config = dict(
    n_layer=18,
    d_model=128,
    head_dim=64,
    activation='gelu',
    rope_fraction=0.5,
    qk_norm=True,
    attn_scale=0.145,
    bias='none',
    extras=['some layers without positions', 'some layers without attention', 'gated attention', 'value embeddings', 'a smear gate', 'an embedding shortcut', 'skips across layers', 'capped logits'],
    init_std_o=0.0,
    init_std_up=0.0237,
    optimizer='muon',
    final_lr_fraction=0.1,
    doc_mask=False,
)
Each number is 50 + 12 x the weight over its row's rms, rounded and kept within 0 to 99. Layers, rows and columns count from 0. The size before them is the row's rms in percent of the matrix's.

# layer 11 MLP down (transposed), 1024x128, rms 0.111, rows 350-377, columns 0-127
090:69 60 24 50 54 70 50 53 53 66 47 35 45 69 40 71 38 71 60 64 55 24 43 47 63 56 39 44 50 54 51 56 43 57 53 54 70 62 36 50 31 57 30 32 52 42 27 47 62 44 50 47 57 46 49 68 62 47 33 47 35 41 56 47 74 54 33 82 61 32 21 46 54 52 32 65 45 68 46 35 70 40 59 45 62 42 35 34 61 54 28 22 46 48 40 51 46 48 48 71 48 53 47 41 62 64 45 39 42 70 49 50 64 47 41 49 49 51 43 47 39 55 44 52 58 50 46 39
089:83 33 54 54 66 37 56 46 72 40 49 43 67 61 42 56 46 66 54 45 51 52 53 68 65 42 53 56 40 55 53 49 54 48 70 59 31 50 48 39 44 31 50 60 66 31 30 48 60 42 42 41 41 52 55 56 55 42 41 71 64 77 53 55 51 36 55 18 53 54 42 28 45 62 38 40 64 77 46 42 51 35 46 15 41 50 62 48 41 52 36 39 59 52 63 44 37 50 56 69 32 45 46 52 47 63 37 34 63 59 44 28 55 39 42 41 57 51 41 45 41 50 54 53 63 64 68 72
083:38 72 39 48 35 51 49 42 85 47 50 37 36 62 48 84 36 58 60 59 38 63 40 58 44 53 68 43 62 57 19 51 52 57 45 32 42 50 77 33 59 54 50 44 63 43 63 50 49 62 52 51 36 40 43 44 57 43 48 45 46 49 41 26 31 33 30 50 64 36 56 54 47 30 44 56 55 50 50 64 44 69 54 46 39 47 67 44 72 38 48 65 46 52 43 68 59 72 43 58 52 45 40 61 52 51 47 63 66 54 56 41 70 35 67 38 61 30 56 68 47 41 47 42 34 31 47 43
127:79 82 60 56 27 57 56 57 42 38 31 41 53 51 44 39 52 41 60 46 43 71 50 39 56 61 57 60 36 61 71 43 54 48 57 69 40 48 55 42 40 46 62 65 62 62 42 72 42 40 49 53 51 72 58 35 61 77 48 15 41 47 60 43 51 45 47 62 73 59 32 40 47 60 42 41 56 63 42 56 64 43 57 53 46 52 35 47 54 44 55 47 48 50 60 41 67 53 44 23 53 36 69 49 59 64 45 63 51 26 51 58 50 64 60 53 31 46 55 50 51 58 34 54 55 72 32 73
092:38 40 44 42 61 35 27 51 55 51 40 52 56 56 39 44 52 47 61 55 43 54 64 38 57 50 64 35 37 42 47 32 69 76 50 29 57 15 68 62 31 46 42 54 39 35 56 32 60 56 56 31 41 69 32 50 49 26 60 66 53 66 46 51 38 36 63 55 44 52 48 69 54 52 56 50 46 44 61 28 39 53 33 33 38 32 55 33 44 44 47 51 82 47 74 53 34 67 62 53 39 48 34 55 49 53 61 43 60 60 48 70 59 37 48 53 56 49 40 43 48 67 36 34 58 58 65 57
070:27 49 57 38 60 54 65 78 36 57 61 56 47 54 58 75 65 42 27 30 64 42 47 42 56 45 46 30 51 52 40 42 44 65 37 45 43 68 49 32 52 60 44 40 41 58 26 30 54 70 46 50 60 49 47 52 39 47 67 60 50 75 33 59 51 50 43 51 50 71 54 56 46 35 27 28 43 36 47 49 51 61 66 35 48 46 41 72 47 64 52 46 50 42 38 46 45 80 65 67 60 41 55 78 30 61 33 37 47 38 49 47 52 57 40 54 45 52 52 57 57 34 43 57 58 42 39 28
090:31 24 33 45 56 73 37 41 46 47 42 79 35 12 51 44 55 46 46 38 61 38 49 31 80 87 47 46 39 52 45 65 63 56 63 54 35 71 67 44 64 43 64 27 52 49 56 31 71 43 47 60 53 50 56 52 55 56 70 65 55 47 25 52 46 64 58 50 34 43 60 35 55 47 49 54 44 42 65 51 52 44 60 63 45 52 41 49 48 53 38 41 55 34 50 59 74 60 49 62 50 60 42 53 37 60 41 44 49 54 51 40 42 30 65 43 57 55 42 63 70 54 45 58 49 46 58 50
096:56 51 39 37 48 49 44 40 67 44 32 53 35 43 26 48 33 60 50 56 56 61 43 41 65 65 51 66 50 59 58 44 41 39 52 49 41 53 51 50 41 54 40 47 36 54 50 48 56 50 64 58 45 56 50 64 69 20 60 53 58 32 54 33 37 54 44 31 30 38 50 43 51 25 52 46 40 51 65 39 48 61 43 51 41 60 54 29 35 51 45 51 43 25 70 68 69 23 31 37 58 41 44 35 54 64 40 52 43 59 28 73 43 38 42 65 51 59 30 34 31 40 51 39 18 44 35 63
109:36 60 62 78 45 44 60 61 48 41 43 68 30 61 64 54 58 66 42 51 37 45 29 54 49 48 59 69 58 59 69 55 48 68 39 48 43 61 32 46 46 53 43 76 59 58 46 50 72 72 56 41 71 49 43 36 25 60 44 50 27 51 58 58 70 51 36 58 54 64 52 26 51 43 53 67 65 37 45 56 48 53 67 56 57 48 49 56 39 72 92 57 55 36 37 39 54 28 48 54 59 60 43 53 40 41 52 49 62 57 62 42 42 55 52 57 25 48 66 45 51 42 42 62 47 47 59 63
099:46 65 42 55 50 42 49 73 72 35 64 38 44 45 53 39 52 41 31 37 37 41 62 58 38 37 77 63 53 41 49 62 37 55 45 48 42 45 67 48 61 47 48 22 36 63 47 66 62 37 64 71 59 34 45 62 57 62 50 53 48 48 26 38 54 46 50 46 73 67 64 31 41 50 63 59 34 67 32 49 44 38 55 58 43 69 42 47 40 58 57 26 34 48 50 60 47 67 24 54 50 56 60 50 52 67 55 63 53 57 54 48 55 41 37 79 44 63 37 68 57 65 58 52 49 43 70 31
090:53 19 50 46 43 68 75 51 40 69 25 33 68 53 40 75 35 61 49 33 45 33 49 46 56 53 46 41 50 61 49 49 59 53 38 37 40 57 52 42 27 57 60 58 49 65 51 37 58 74 59 59 48 72 62 53 43 57 54 55 57 49 56 36 60 50 45 44 65 42 49 63 51 74 50 52 62 31 49 40 46 49 45 45 43 64 65 68 40 72 74 63 61 37 50 71 57 65 66 43 49 54 53 70 53 33 39 43 51 25 55 55 42 40 56 56 73 47 42 50 51 42 54 72 62 39 66 32
080:51 31 39 62 29 63 69 56 41 54 61 29 55 47 68 15 56 42 74 43 64 29 45 62 51 73 56 45 44 67 65 47 50 48 58 56 55 50 41 43 57 36 61 38 37 53 34 79 35 56 45 42 64 38 38 50 54 33 42 61 50 55 62 75 60 30 58 45 37 52 57 46 46 54 55 57 34 30 59 74 31 58 48 48 38 43 46 71 29 50 61 66 42 56 35 46 57 43 41 54 48 70 56 31 35 57 30 42 64 51 52 45 65 51 55 50 35 48 39 48 44 51 56 53 43 61 55 69
101:51 42 51 42 29 48 67 44 59 43 51 65 52 58 42 54 45 49 63 62 55 33 37 86 46 48 47 36 35 41 61 73 63 38 58 60 66 58 53 42 36 56 64 46 39 53 36 49 32 65 51 44 27 37 55 36 50 46 61 58 37 36 59 42 53 41 39 62 67 30 45 51 61 55 48 44 67 67 86 51 22 50 48 28 55 35 66 40 44 42 53 60 51 34 57 61 41 35 54 42 49 56 49 62 57 51 49 60 54 57 34 50 62 51 63 44 62 82 40 58 77 52 69 43 49 53 72 53
111:44 52 46 38 56 43 51 36 50 69 52 50 52 62 56 78 46 63 34 68 31 58 54 43 54 54 61 46 44 49 52 53 68 60 39 44 54 46 79 17 66 40 51 42 44 51 44 50 43 62 48 59 38 51 53 79 58 70 58 57 51 38 58 48 43 61 53 67 35 46 56 58 40 38 62 47 34 46 28 33 44 81 45 42 31 52 56 45 35 60 66 50 53 44 57 40 35 57 66 50 58 36 45 41 64 54 35 59 51 52 71 27 67 46 66 40 44 48 43 37 40 53 65 63 36 85 33 53
091:68 32 57 44 55 50 38 56 42 55 76 46 63 44 45 56 61 46 25 42 57 50 65 62 67 52 51 42 28 35 34 51 63 40 34 47 41 64 33 45 57 51 57 54 46 45 59 56 33 34 31 63 44 45 49 45 38 50 25 43 63 76 44 54 50 49 61 51 53 67 39 58 50 69 46 33 43 38 29 51 57 52 54 53 30 58 60 49 40 59 52 33 15 21 57 46 53 47 68 86 57 42 50 34 48 50 56 40 50 54 37 63 62 39 41 51 52 35 52 52 58 57 51 28 28 55 37 39
112:51 42 52 38 51 46 23 57 76 50 52 31 51 61 50 43 67 47 61 66 51 66 37 60 53 22 35 46 31 46 67 73 38 57 65 57 57 61 63 60 51 58 39 46 41 45 56 61 61 36 52 59 49 60 50 66 56 53 73 64 56 53 36 52 54 40 65 60 36 34 44 29 55 55 47 42 80 71 71 42 32 49 46 47 65 65 52 31 29 38 46 38 78 54 56 41 60 43 65 72 32 57 46 53 41 51 46 62 33 38 53 26 41 59 58 56 53 42 46 41 49 59 55 44 40 55 65 57
089:72 59 45 45 30 54 46 52 62 36 36 29 70 42 31 74 54 62 52 48 61 43 46 57 60 60 58 43 59 28 40 48 45 51 58 44 42 25 47 48 39 47 32 56 40 60 67 54 57 40 53 37 41 66 50 69 48 65 64 51 55 35 36 42 61 44 56 69 63 45 49 37 41 48 52 60 61 46 35 39 48 42 43 38 47 37 59 19 33 77 59 25 47 55 69 63 45 46 43 69 51 67 70 69 62 48 50 38 29 37 26 49 57 46 63 47 48 47 47 76 68 39 54 54 53 45 45 42
107:43 23 50 43 41 33 53 45 61 37 44 40 37 22 55 51 42 79 60 48 06 73 37 49 55 48 67 56 84 38 38 62 45 69 58 41 49 54 64 50 62 58 50 40 38 69 43 45 48 36 27 59 50 46 39 50 61 71 45 44 59 33 52 76 42 46 47 64 51 36 50 40 48 48 30 47 76 51 39 43 37 62 61 43 57 43 44 44 56 53 50 56 50 55 58 53 70 48 47 65 41 55 54 25 46 51 56 54 38 32 48 61 42 37 47 53 34 46 52 43 62 50 38 54 48 41 59 34
107:34 66 34 46 62 23 44 39 49 49 32 61 61 37 53 35 49 57 42 66 45 50 48 45 45 35 58 37 43 67 70 57 59 56 37 48 23 48 47 46 49 58 52 50 41 60 54 55 25 73 47 49 90 62 48 56 66 55 35 37 63 40 39 55 45 33 72 40 34 41 43 52 48 56 39 52 60 38 60 44 39 53 41 57 49 42 71 54 56 65 42 41 83 34 48 44 40 43 39 84 45 57 51 41 62 40 49 35 64 47 65 66 37 52 44 46 47 55 56 43 50 28 54 42 58 53 46 26
110:57 40 33 49 57 39 29 67 67 46 49 65 74 69 50 48 38 53 15 52 53 54 43 54 38 66 50 46 48 38 59 48 60 61 59 53 31 41 30 73 55 54 44 52 29 52 71 70 47 27 42 38 53 33 51 54 46 25 46 51 46 56 37 52 52 40 44 46 47 33 49 31 40 46 33 39 61 54 55 33 66 41 28 36 39 49 40 49 53 58 59 29 63 36 70 51 27 56 57 45 45 55 62 32 63 26 36 51 44 59 35 63 43 73 45 62 58 48 47 34 35 47 57 54 43 48 47 38
123:41 51 54 69 35 60 49 47 48 76 37 29 27 37 37 26 39 33 48 47 53 50 40 45 61 50 62 55 54 40 34 54 49 24 29 49 61 56 41 41 56 59 40 54 40 81 50 56 45 44 52 55 66 54 43 47 40 70 57 46 56 55 47 40 53 40 54 31 50 73 58 54 51 43 38 52 28 30 70 62 53 55 48 62 51 50 42 55 41 26 29 46 39 39 38 16 75 60 43 63 60 57 56 39 47 54 48 59 44 35 52 53 54 52 54 64 58 28 31 68 48 26 53 43 57 45 45 67
119:58 69 14 51 45 33 67 57 36 66 73 64 79 29 37 25 54 59 47 44 57 54 65 39 62 45 51 53 60 31 34 60 47 48 64 51 59 59 78 45 69 36 32 58 33 45 46 68 39 35 50 55 60 53 48 33 48 62 59 58 54 72 51 57 38 47 42 51 51 57 56 64 17 31 53 47 51 37 50 31 50 65 52 65 66 47 43 40 44 42 45 43 49 60 63 47 53 38 70 54 62 56 50 53 51 46 58 54 46 43 59 63 39 66 61 54 69 44 62 47 55 52 58 69 50 51 50 72
108:60 38 43 52 16 71 24 47 51 61 74 43 77 38 67 45 42 45 73 55 46 44 71 44 46 38 43 46 39 52 65 54 65 30 44 54 51 50 43 59 53 71 42 60 63 61 55 54 50 61 59 37 42 72 90 54 53 52 45 50 30 38 45 42 60 53 44 61 54 40 63 41 32 46 68 66 45 36 47 55 51 67 54 37 61 50 47 53 62 50 53 35 56 60 50 78 65 30 59 56 53 57 53 47 27 31 54 52 43 47 49 33 42 47 55 29 44 68 49 47 50 41 70 61 51 53 50 51
105:57 45 60 31 48 60 46 47 29 37 48 52 56 37 43 41 53 61 60 62 29 45 52 60 46 76 68 51 39 52 42 47 37 57 59 71 45 31 36 55 65 32 54 48 64 40 45 57 38 50 66 50 44 52 44 36 61 46 36 33 47 66 66 45 47 56 18 75 69 57 64 60 51 57 30 53 45 51 30 51 65 52 58 52 34 70 74 57 33 45 48 50 26 47 52 57 60 54 42 34 53 37 35 36 47 79 40 41 51 46 57 49 69 53 44 70 47 33 28 39 59 48 32 61 39 48 51 35
145:46 59 60 58 54 42 35 57 58 51 54 57 40 43 34 29 47 65 58 48 53 56 46 34 65 33 64 54 43 30 49 36 40 47 52 51 54 63 47 59 61 53 45 40 75 69 40 38 72 72 62 77 46 62 39 46 35 42 63 43 44 67 47 38 32 30 53 41 29 67 54 32 44 31 65 59 54 58 53 52 43 32 29 49 46 61 53 29 75 40 35 45 50 33 74 48 50 27 42 46 51 55 50 74 57 61 50 55 36 49 45 62 30 53 46 60 54 62 43 51 58 49 53 57 47 64 23 69
080:43 67 31 67 52 55 67 27 31 65 45 38 48 66 38 65 66 34 55 45 61 37 33 36 45 67 37 47 39 50 42 58 45 48 35 70 44 49 60 57 64 66 46 24 37 37 43 52 54 64 40 31 51 50 49 43 40 51 59 57 70 55 62 26 54 44 52 46 73 44 45 62 49 48 34 39 50 56 55 35 53 44 50 37 60 42 34 74 44 64 29 66 44 51 44 22 42 27 47 52 49 67 45 40 48 56 64 55 62 72 66 51 54 42 71 34 73 42 48 58 45 64 37 34 50 58 46 44
115:57 52 30 53 21 36 47 74 54 67 48 66 49 43 43 47 52 74 61 50 60 34 28 69 58 41 44 58 52 50 64 46 49 43 76 70 56 60 55 45 62 61 54 36 62 69 63 61 46 45 64 61 37 57 53 28 35 43 44 39 50 47 47 46 41 42 56 62 37 44 63 54 67 66 64 31 36 69 69 52 43 74 45 46 31 35 51 43 26 20 67 38 40 47 63 44 50 40 61 42 57 29 57 62 54 61 55 57 47 51 46 48 48 37 35 42 55 57 51 40 34 54 71 59 57 40 51 45
089:61 57 07 70 48 50 30 40 61 48 48 52 45 40 52 64 44 59 55 58 41 51 48 32 55 44 42 54 46 37 37 55 28 41 39 20 59 41 64 64 64 28 82 43 50 41 72 34 43 35 45 45 55 61 45 28 46 52 48 23 63 49 59 64 54 59 53 43 63 56 70 60 40 53 59 53 26 51 21 49 34 59 42 47 25 45 42 46 52 55 59 40 40 46 50 73 42 65 49 51 48 36 52 51 52 37 61 57 44 51 44 70 60 65 50 53 52 47 57 34 50 39 57 58 50 41 35 39
# layer 11 MLP up, 1024x128, rms 0.338, rows 351-377, columns 0-127
086:35 70 44 52 73 65 70 51 63 63 41 53 58 31 45 34 63 31 62 43 42 44 65 43 64 40 54 55 44 38 69 67 51 61 66 30 47 55 58 57 36 39 46 59 51 56 54 52 68 61 40 50 57 47 28 40 60 62 46 56 59 51 25 41 49 45 49 67 60 57 44 54 46 43 54 64 28 51 65 42 50 58 29 59 52 47 40 50 74 59 41 60 61 51 17 59 56 54 60 44 38 43 76 79 63 49 34 55 45 40 28 62 49 75 49 34 61 53 56 34 59 49 46 49 41 48 27 44
094:52 26 53 40 57 42 50 49 62 45 45 38 73 56 66 46 52 64 42 52 48 58 53 62 66 41 41 68 29 30 66 61 61 32 54 44 42 35 48 48 60 55 36 69 38 36 42 44 72 54 45 77 48 57 70 67 66 32 66 31 47 56 46 30 50 60 54 70 55 67 56 57 33 67 70 65 51 26 60 50 69 42 69 49 49 73 50 57 62 49 56 41 55 54 34 52 46 52 55 52 56 55 58 29 66 51 34 47 46 47 52 29 53 35 31 48 60 60 31 47 63 52 58 39 52 72 49 47
115:40 42 39 38 69 73 23 48 63 32 55 49 57 34 42 54 39 48 45 46 69 34 76 51 42 24 40 26 53 43 52 74 60 49 60 54 51 45 52 49 43 45 61 62 55 52 28 54 38 40 58 53 59 61 57 36 62 47 48 46 67 13 70 38 53 43 48 55 57 39 26 53 43 49 59 74 68 58 45 66 44 71 53 36 50 56 63 59 54 46 26 56 64 53 42 54 67 43 52 42 68 29 59 49 43 42 63 46 44 37 61 53 50 46 54 26 41 49 56 35 50 40 52 45 43 49 74 47
083:34 38 47 46 51 26 36 70 73 38 54 60 42 47 49 43 35 32 42 44 58 25 48 32 46 53 45 49 64 49 72 34 63 61 64 27 52 35 59 46 45 49 42 60 50 50 50 61 44 44 49 54 68 69 43 61 39 55 38 58 43 56 54 64 47 44 51 59 50 34 48 50 60 42 71 44 57 66 35 52 58 38 42 62 47 47 42 53 68 40 40 44 48 35 52 57 56 49 43 43 53 64 58 47 11 30 77 30 57 39 49 21 60 49 44 41 54 41 58 38 47 74 28 32 63 32 43 41
071:41 32 32 57 46 35 45 42 55 27 55 60 45 46 30 32 48 43 57 46 47 51 61 46 62 51 58 53 64 50 49 45 47 49 35 51 59 44 43 66 34 51 31 74 39 26 60 44 58 56 68 32 51 43 61 10 44 34 46 47 65 41 67 28 33 42 47 35 60 66 53 60 38 63 68 46 43 43 81 56 58 66 49 39 34 61 41 57 42 45 44 43 48 65 43 58 52 32 42 40 40 46 35 30 71 56 38 47 46 33 40 54 38 47 36 33 45 43 34 44 36 31 50 40 39 48 48 65
097:70 47 53 64 52 37 48 55 48 59 53 50 53 66 47 43 76 54 52 58 65 21 41 49 51 52 28 37 55 64 53 52 69 30 57 45 34 57 44 40 49 43 55 70 54 39 57 65 49 53 30 63 44 36 67 43 49 48 26 57 83 47 68 63 23 49 68 49 54 51 42 33 49 57 56 61 36 66 51 43 48 68 51 34 45 39 49 35 46 38 36 43 47 63 47 41 39 53 68 56 53 25 47 47 22 64 50 38 65 41 60 56 41 39 35 32 33 53 60 47 48 51 34 24 35 52 43 55
098:22 35 67 55 52 42 45 46 52 54 59 55 78 25 68 60 38 36 43 59 46 57 49 59 57 26 60 54 46 50 51 60 41 53 54 58 49 42 35 56 39 50 60 31 36 71 39 56 44 41 26 41 64 61 59 45 55 69 25 55 35 46 54 65 50 60 54 44 56 67 45 56 30 49 53 48 32 58 32 68 40 41 54 54 41 47 39 56 54 50 60 55 61 61 21 68 62 77 52 53 55 49 55 59 38 21 52 67 61 50 66 41 56 37 51 48 62 40 67 52 33 45 61 49 24 47 67 40
100:32 48 33 58 52 43 58 35 71 45 27 48 58 78 57 33 49 42 61 54 62 56 54 55 45 38 60 43 47 41 39 34 55 52 47 39 83 40 47 57 42 53 07 60 53 30 57 62 59 41 34 75 59 62 43 34 51 73 50 58 43 61 64 53 55 58 66 65 56 46 31 47 64 44 43 58 73 49 48 41 60 55 46 62 57 45 37 33 58 50 68 44 40 51 63 48 34 40 45 39 41 47 58 48 47 48 58 54 41 24 54 55 32 53 37 44 46 42 30 60 63 42 71 60 40 60 63 36
098:54 55 52 34 68 69 49 47 39 53 37 30 55 51 48 27 51 67 46 36 55 31 46 48 42 47 57 58 52 40 49 54 33 38 65 49 60 43 60 66 39 43 42 60 48 59 42 39 57 40 45 40 57 53 47 53 57 53 64 62 64 36 37 55 47 63 63 39 29 39 71 48 51 71 53 42 65 26 55 52 66 66 32 62 49 58 54 46 53 14 30 45 43 45 27 49 51 45 79 32 49 49 30 35 71 42 38 38 57 38 55 52 40 48 29 35 60 49 38 55 75 38 35 33 47 46 55 68
103:53 72 61 50 41 35 83 56 45 49 56 69 55 58 66 48 43 59 33 50 57 54 38 41 41 61 30 55 56 61 51 42 58 31 44 28 52 66 58 65 58 44 43 51 51 39 35 51 47 43 44 71 63 38 45 30 28 55 42 57 59 32 83 61 44 46 53 66 41 43 57 61 49 60 61 26 51 48 50 45 70 58 50 46 52 59 34 50 38 66 40 55 58 32 53 39 53 70 80 38 57 69 62 48 69 42 55 44 52 59 28 52 48 36 42 43 48 63 41 53 19 70 62 55 51 56 58 42
075:58 53 65 45 52 32 59 40 40 58 43 61 52 64 27 39 39 53 47 67 29 68 39 56 38 29 61 48 38 52 58 51 69 49 48 42 39 56 50 34 56 41 41 49 40 52 46 43 54 73 74 41 59 72 59 53 61 69 38 41 76 45 62 54 51 53 51 70 54 56 32 60 33 39 42 54 66 55 55 41 41 24 30 34 66 69 27 37 57 39 36 37 65 31 59 51 43 52 46 31 57 43 65 64 20 50 31 69 57 48 50 41 40 48 52 66 42 44 42 52 58 59 54 60 56 62 39 54
103:67 64 29 39 61 28 53 50 57 53 40 60 59 38 74 43 57 48 63 44 41 43 44 32 35 58 39 56 47 38 43 34 58 52 42 52 62 50 55 47 58 43 58 61 33 55 41 38 55 64 43 57 61 69 68 28 36 43 70 49 28 42 55 30 36 36 64 67 52 49 48 43 49 56 45 36 48 44 64 57 35 57 61 45 50 45 58 38 39 46 51 59 34 73 68 38 36 75 67 41 49 32 68 46 59 57 59 60 40 52 52 29 69 52 72 45 52 51 62 73 48 30 54 55 55 77 71 39
113:56 46 49 60 54 40 39 53 52 28 48 51 45 40 45 36 36 62 59 60 62 53 55 43 34 60 53 68 51 50 48 34 49 47 71 29 67 42 37 32 48 57 44 49 51 72 28 52 40 63 48 30 67 45 56 67 64 41 52 43 77 38 69 48 51 52 32 81 44 46 47 41 43 69 52 56 40 57 57 57 45 42 30 61 51 42 57 65 30 39 48 52 51 49 59 59 51 49 37 46 23 51 70 25 40 50 57 43 59 68 57 64 32 46 47 47 30 31 71 67 73 65 52 50 68 53 65 39
098:60 61 49 48 51 61 57 52 39 49 52 39 31 52 49 43 36 36 45 89 36 56 48 44 35 57 68 52 40 37 70 84 31 50 44 66 55 62 43 55 40 38 35 59 52 57 55 69 34 60 33 34 29 65 39 64 55 70 43 54 50 65 53 47 41 43 41 55 43 59 58 36 42 47 41 67 32 72 60 40 64 55 34 60 38 46 66 49 26 38 44 66 55 35 49 24 32 46 56 44 31 38 60 47 72 72 56 53 70 47 45 55 54 51 45 54 40 42 47 62 52 58 49 35 40 57 57 51
095:75 61 47 49 60 37 30 52 44 37 43 49 62 58 58 70 50 48 57 77 49 42 54 64 63 38 67 40 32 50 47 47 64 48 43 54 78 41 59 79 67 60 41 52 54 26 33 61 36 61 66 33 53 76 46 60 59 49 51 68 58 44 56 44 52 74 48 33 36 66 53 40 48 57 48 51 70 54 53 52 37 50 47 65 52 42 52 49 46 37 73 33 63 47 61 43 74 33 60 53 52 61 54 53 36 49 28 55 50 54 32 55 49 55 43 34 35 40 59 54 38 45 76 37 36 58 44 55
099:38 42 59 60 67 23 35 54 25 63 52 51 34 54 57 32 34 59 63 50 61 36 27 68 57 42 58 50 39 58 74 46 58 42 44 55 33 33 61 54 50 33 64 66 49 31 56 53 44 40 45 57 74 56 52 34 44 32 34 64 44 47 70 53 36 54 68 54 54 56 54 68 61 53 57 28 52 60 56 45 37 51 31 51 57 55 42 36 57 49 66 66 67 36 45 42 38 52 69 60 64 63 31 41 41 56 41 27 67 44 52 48 26 42 48 34 42 42 55 59 51 59 49 71 29 57 52 49
125:59 81 55 67 46 42 51 76 38 73 44 52 57 84 45 43 47 37 49 57 48 30 43 55 57 55 49 75 30 52 50 56 73 51 46 66 41 50 40 62 48 49 59 35 50 48 64 48 54 58 41 40 50 34 51 52 47 52 58 50 17 29 43 61 51 32 55 58 43 45 49 59 61 33 64 77 43 49 63 67 71 48 41 43 49 40 27 67 45 58 38 60 53 49 50 65 43 54 44 50 39 67 45 81 52 39 79 56 51 63 57 37 58 50 64 54 58 42 37 42 39 55 54 40 53 43 60 37
098:56 57 52 51 45 62 54 47 56 60 56 37 45 39 39 58 46 17 72 43 63 42 48 48 32 63 42 60 34 52 50 47 66 36 35 40 69 50 38 72 45 71 40 52 24 50 64 34 66 48 51 43 53 44 54 59 43 66 50 35 46 42 55 46 58 49 38 46 53 58 84 72 27 62 58 43 57 54 56 25 48 43 49 58 69 44 55 59 51 72 29 72 33 58 60 77 47 59 43 34 49 40 67 44 61 48 39 28 44 63 61 55 67 52 45 36 53 45 35 48 57 66 33 42 46 56 44 42
098:47 60 48 39 63 28 42 49 52 57 31 51 53 70 66 54 40 32 43 73 51 53 43 58 52 69 21 40 43 51 45 67 44 61 40 34 50 49 50 40 68 51 36 53 45 41 53 63 32 41 50 42 52 39 46 50 46 27 36 36 35 39 61 33 45 74 42 47 30 31 53 59 53 62 45 41 49 53 37 44 57 43 47 54 47 45 61 56 57 65 50 47 61 38 62 18 41 47 41 33 67 64 50 27 60 55 32 40 49 77 36 53 66 66 74 72 65 37 50 42 54 45 58 41 55 41 62 27
119:44 40 54 46 51 62 33 37 64 54 49 54 35 58 55 42 64 47 47 37 83 33 74 44 46 59 36 57 46 30 51 72 49 35 33 57 44 35 58 51 51 36 51 38 51 64 66 47 57 32 55 68 49 39 46 28 38 46 53 41 52 38 39 39 19 65 65 30 37 35 67 63 64 39 63 43 35 44 12 59 48 60 61 61 65 32 57 57 47 50 48 49 56 68 50 28 36 59 50 63 44 46 50 49 49 61 52 39 51 52 43 25 24 39 54 47 57 34 40 50 41 43 48 46 45 46 42 42
126:38 58 57 23 69 74 54 76 56 44 55 55 53 58 36 82 51 52 76 64 43 45 46 41 35 44 67 44 58 45 41 47 61 45 47 38 64 45 57 50 70 51 52 61 55 46 49 52 77 41 77 32 45 63 70 40 44 47 57 62 43 52 35 44 41 63 57 32 66 69 51 61 64 59 60 56 59 45 44 50 53 55 53 55 46 52 54 41 61 31 40 66 48 44 42 51 52 60 58 56 53 45 69 48 78 33 61 41 57 57 51 58 37 61 62 40 09 52 61 69 47 52 44 48 44 32 56 63
105:33 55 77 53 71 66 51 52 55 43 30 58 34 34 50 60 38 75 37 58 51 39 28 50 57 70 43 51 51 34 57 38 63 32 54 55 37 50 33 51 52 33 40 55 32 36 50 64 36 42 31 28 36 66 66 66 43 53 49 40 59 44 61 49 55 60 51 56 55 71 36 45 66 49 41 45 49 48 65 36 60 53 59 48 43 33 62 59 60 57 56 49 55 34 42 31 76 56 60 24 62 24 44 36 64 56 66 52 59 58 55 56 40 68 67 61 72 49 47 60 38 42 44 53 42 51 49 39
111:34 47 34 54 56 48 53 48 70 45 40 58 65 64 75 61 32 52 41 66 65 50 40 50 51 59 66 61 39 31 54 55 59 63 43 59 37 40 48 47 56 17 50 45 59 77 51 42 56 71 77 30 45 50 56 53 56 80 31 46 47 56 54 63 63 47 44 62 43 42 32 60 59 51 58 51 48 39 43 46 68 53 43 51 37 65 43 58 57 59 57 58 35 60 62 41 33 41 56 31 37 65 46 57 55 38 70 70 64 41 61 51 41 38 48 49 48 50 76 67 37 46 64 40 54 60 74 30
140:37 65 60 43 56 62 57 70 64 75 56 56 52 62 62 63 86 52 72 56 61 41 44 47 48 47 33 51 20 49 43 14 40 33 63 63 43 52 43 43 53 53 57 62 58 36 45 44 73 64 45 43 39 31 56 69 45 29 53 45 42 45 63 63 54 40 73 50 40 63 57 56 72 60 39 64 51 54 41 59 66 39 57 43 54 64 65 53 42 35 47 39 62 45 69 53 54 71 51 48 55 35 65 43 56 69 51 47 38 37 34 55 55 55 40 70 53 63 50 64 50 47 41 60 42 53 36 47
081:53 34 64 37 54 65 43 39 69 23 45 48 45 44 39 48 47 37 57 54 49 41 44 51 58 52 60 63 38 38 26 31 53 26 53 42 47 63 64 39 47 38 56 45 39 31 61 44 42 44 62 54 78 44 25 51 39 53 57 44 34 45 53 45 57 57 54 36 41 55 58 48 55 24 48 59 51 44 57 79 77 53 48 36 41 61 53 68 53 36 30 61 55 43 65 48 43 78 52 53 51 51 44 63 49 42 38 59 49 76 41 37 40 73 43 20 37 43 61 65 58 35 47 62 49 53 38 66
128:57 39 56 60 57 57 25 53 56 57 32 65 49 51 65 60 78 54 69 53 41 62 71 63 46 64 50 56 49 63 53 45 51 26 56 51 68 63 51 57 34 46 45 66 65 41 66 35 63 29 54 53 42 44 52 36 52 43 45 43 32 45 33 43 45 38 48 44 51 59 48 32 50 55 57 72 48 59 22 62 40 55 44 39 53 41 63 74 56 52 38 72 63 69 52 40 38 61 77 47 54 43 36 42 50 60 66 43 42 56 56 44 65 61 43 60 52 56 59 53 34 45 41 43 71 48 61 09
091:48 35 77 47 64 34 51 40 39 42 41 69 66 38 63 43 15 55 42 50 47 40 55 29 82 43 64 53 40 37 45 55 41 30 39 38 45 47 44 60 69 42 55 53 41 52 70 18 39 56 45 56 53 48 66 57 69 69 38 38 68 37 55 58 29 46 56 76 41 41 57 42 55 55 58 39 61 48 46 51 31 59 38 49 44 37 50 66 54 62 51 44 29 31 53 56 40 46 42 56 51 64 62 59 57 42 36 50 54 62 52 59 58 53 51 54 60 39 50 38 48 39 62 36 78 45 62 58